config.toml
vocab_size = 2048
norm_place = "pre"
norm_eps = 1e-05
bias = "none"
extras = ["capped logits"]
init_std_down = 0.0
lr_mult_o = 0.914
train_tokens = 165500000
Each number is 500 + 50 x the weight over its row's rms, rounded and kept within 0 to 999. Layers, rows and columns count from 0. Numbers have three digits each. The size before them is the row's rms in percent of the matrix's.

# layer 12 MLP up, 640x160, rms 0.256, rows 479-496, columns 0-79
114:523476524436566584500501494449457544548543449510423466521461576501523526459457568531337437508451508554581486526482579502505515410572381465503619476488524485521496427448435383457545503471504503483474495542510531509419439605505423536423445532
103:503525476531511588530447511448458559482583488501474572559470506489475467475602543493491485516512467508560481515565559486472510544505474398490616555445583390447455541549531478481589530455601491532489550494444499496455502509461452546428496541
116:490612499583597527467566561453557550485589476511546616496569534483572457543494555601465516488440482505451452502518559476516505518529507515488565504476479412500507480466491517446442534379531542511543393507505465586511559426544546425512416641
095:584543471506495537363517461436569511508515559475546497530465522500498588557539445503424455550509491485550459583596529634509538489451462486438566528501554495506538453467423478463445517444511462368497505544528482461479572440498497484532527479
106:501461464457485543551432540461473466481592509513426531480546550477426593474513439535531459399489554477510445529500575549498561501448447492525561536568438519357502452456466496443395497583459488538490492495470529508520439421577507445468370585
085:494502506563503577491475538520431443552570493511455530462548515584541497532595562508428638532524370534488433564529572474478494496470461470435439526527513422508479538547490509556500488511471562570474546478536442517528526494471541547460546553
098:490450569469439443491568482519496470602516474543462511492469458431476484492579447483510459607485521545553415534445559567512561484477503476500558522516522507403536489559438444409491482501464471477512464527516365483630364445475460566471443512
103:513613588517543560509493631583527517491497571468495576408471579472541433513602532499425555502465499575529523528478512461420512449522427563489493489576574486515448480574563510489463512522527563498493498533523501548510503454461559406375435486
097:556522486558457521530525490461511453472470429470576463446485501459527503463575498461433470542547479622540533568429610483415486467548444498606555623503431456399463476531407472451437562491505536518546473502563512496521561452476495513457446522
097:553508456581526593496511469480404527495453357584497449502468506412503540448429533529504416452535480579494519498494602494518558435537468461481511473517443494476512487547432465486472538398515500530510395510365507531465457534587464424393475517
089:457476597489483579455559506591504436451545478472530478513528518543462488440621531412477495517395493485564468514450603495526514537452416523528521541527652409524454445578480537557555451493474539478572602584435502460525551470470471445513579529
095:492468580556465533516503531468503517453608530532495513500504501471579519453556553519438490481420558436470498508450493537469598574513508510582605436438500505423470531500430553429519513541413456511526510613476481500448389512466519468570469497
095:499534553448425481413525553480566487598531504484387502458459496449502549544516547580452568586491527528496563520484636554462482560479477510564548487478483512437448469483464500566506604481431540541550550502532499541499427430468483460547583562
096:569603576545424489440537441480485467572457558426471470543542452403520462499398515560335460591502500616563530492528553525454472613556542487535563525420498500502515492595515494474491526556505480481473567447561443515538426435493446505505511517
112:546529524522534412448524545498536501512577440445574525517490527545454484443508510487479449497518487577557505623580489450534543513470348519506497510369503524501532389514381522386405482470558479507598458502439495478480515550481463521478488537
091:442553472571506527497417499478456439547539517460495483518446496423430564509529537578441425551534479458598476449542545555420448454533488554535523473485536534450476586525441430555596586413467485525479443474421441600459435491422429454509481576
100:634572555527503482504530545524438545482550517494485492532479629595504533440511549503455601522502485539507455497510511490552597492556396536573481599518537536555570539470545434494484573489483468542476436525515471529416514598489535435374544550
088:578583493536486451517507531488504424460507560471421514442588470519497524522501473510450455584565410462442445579500490498546540590495493561605487583493477472539526494464453541566478456472487444593510533527577537567499485460460513433411492496
# layer 12 MLP down (transposed), 640x160, rms 0.24, rows 479-495, columns 0-79
113:524500503517472507599516578511579496468545571526437461524457502565487534470555525492592568398431514543478540511445540493566507507518576583491492496558447472442470481450639580491496579496490474507430458419463475431487575438554483499522513586
101:590486554527489471550469519488479523462471489512464441484514518386545548455602475410483550440495438525511413526528633459527560507475461492452483434437538423575512559434454499397494437536492480466454613490479466470500477450543442480479483502
109:509505456583470419409498441434562505448529514459512476514431368503414494567621599405519557414496524472450579485577508570471509370567451519483475530448462584504496551539493483454491431437429440582435476495450505535527510462491446526519469476
094:433505444548443545508449499427648575539471481566511589467463534488503492514434486540428460425514519544486434482490507451470496454433475512484504495513567552578533517531526497530493535478498469587528460470520471474574495509572401478574536531
103:537533476404485437531569442521393438489533421536507516509547469525492434492453610443514533510484540493485543575512475453600421546593432553495460510419417519456484451517521502531558505563495477528453504568457401393537505462521494480585436482
091:477542565483587488547535468405468429481551510442478576469481474567509471519400415418500465487480457482444528449479548533360448469563526501455549553519551507475514460502499439486483535499484416546442456597588519496519536534474552454519485441
101:520504504502559490474550455504454503467526470442518541524469329443419454469537465448532615378565496400410466502508516509477579355501588544474492532543549562543457530401493554523503526511473500422486524525500518511480541576605513468559495514
106:419418555515476463526548474466412593507548525614508514589546374479440551458487431502500509459489540491503516437466453509502502428505506511441551528557473551543536479374412542427560444429536540417417423487570515518579564504469557549518479518
097:521630449443547491480520490550463565519525491601520533447504437504474599465499521487505600496473502518491533499504565572567509523514418544491524464486491407551500559525451564513541534452584522546456514533472482508506535455365519482516529516
096:387474525496493508555503562586546448533496491494430468423517553555473371477565497423459456418528580529525506506508607443453536559497628508576466529530566478497442452517519589513492458556496499497483559482476498515579523609509473589510449479
090:539456485465491317572553487506404508505558515513481489478538407518518529582486478517583475509448429509480562520605433473536529429540460465490639514529358497470445553493484520458504517511514487488471435487493446439520504489526438464486353492
098:574451464547532532507483553516611459458445543547391616516511442565501554474541574506502492542543593484447466503491521592558480444495488496601477550416458522435518574542470446472469518506564483504543452528529460502468541434548491393573425508
096:535425523433520525489478517471446571510503525560455508575531445483508505503598468463516476548489506513544465496531475431418481549490487497543501521550528496463521503466583475554488527564480520466443411469519388529355490429538487464351579582
099:536481422483441496466382481399491559476565533509476488450515497545451499516509511528437526512499564471379421499459529498484506473467452407475479454635590558538489576500580481501430447471501543459431587490473508533415571584531526542491579472
110:511455560584477458488420479443565530587428468582484527487559550456552452606466488416454514423535451432568564475432537501446463496488581447546544497555461393472554399504505509456539478517541510533379548503538533615434475489424526457516559451
094:510491481486475452515433430467498495486448441594613560554515389422588464571545399516482580489486580417429494478547551582505502528526440485452576514475452570548522602498376538512528446497491572561521525472489469509499524580555523570420471538
103:443505443530470453429605475518529516467507509509409479582430425483473498518464479520484447578474506486492517359560507495505582502491452427493526377405473503517489446423519526454490505490532520500482495556550471513596526407498520517549529532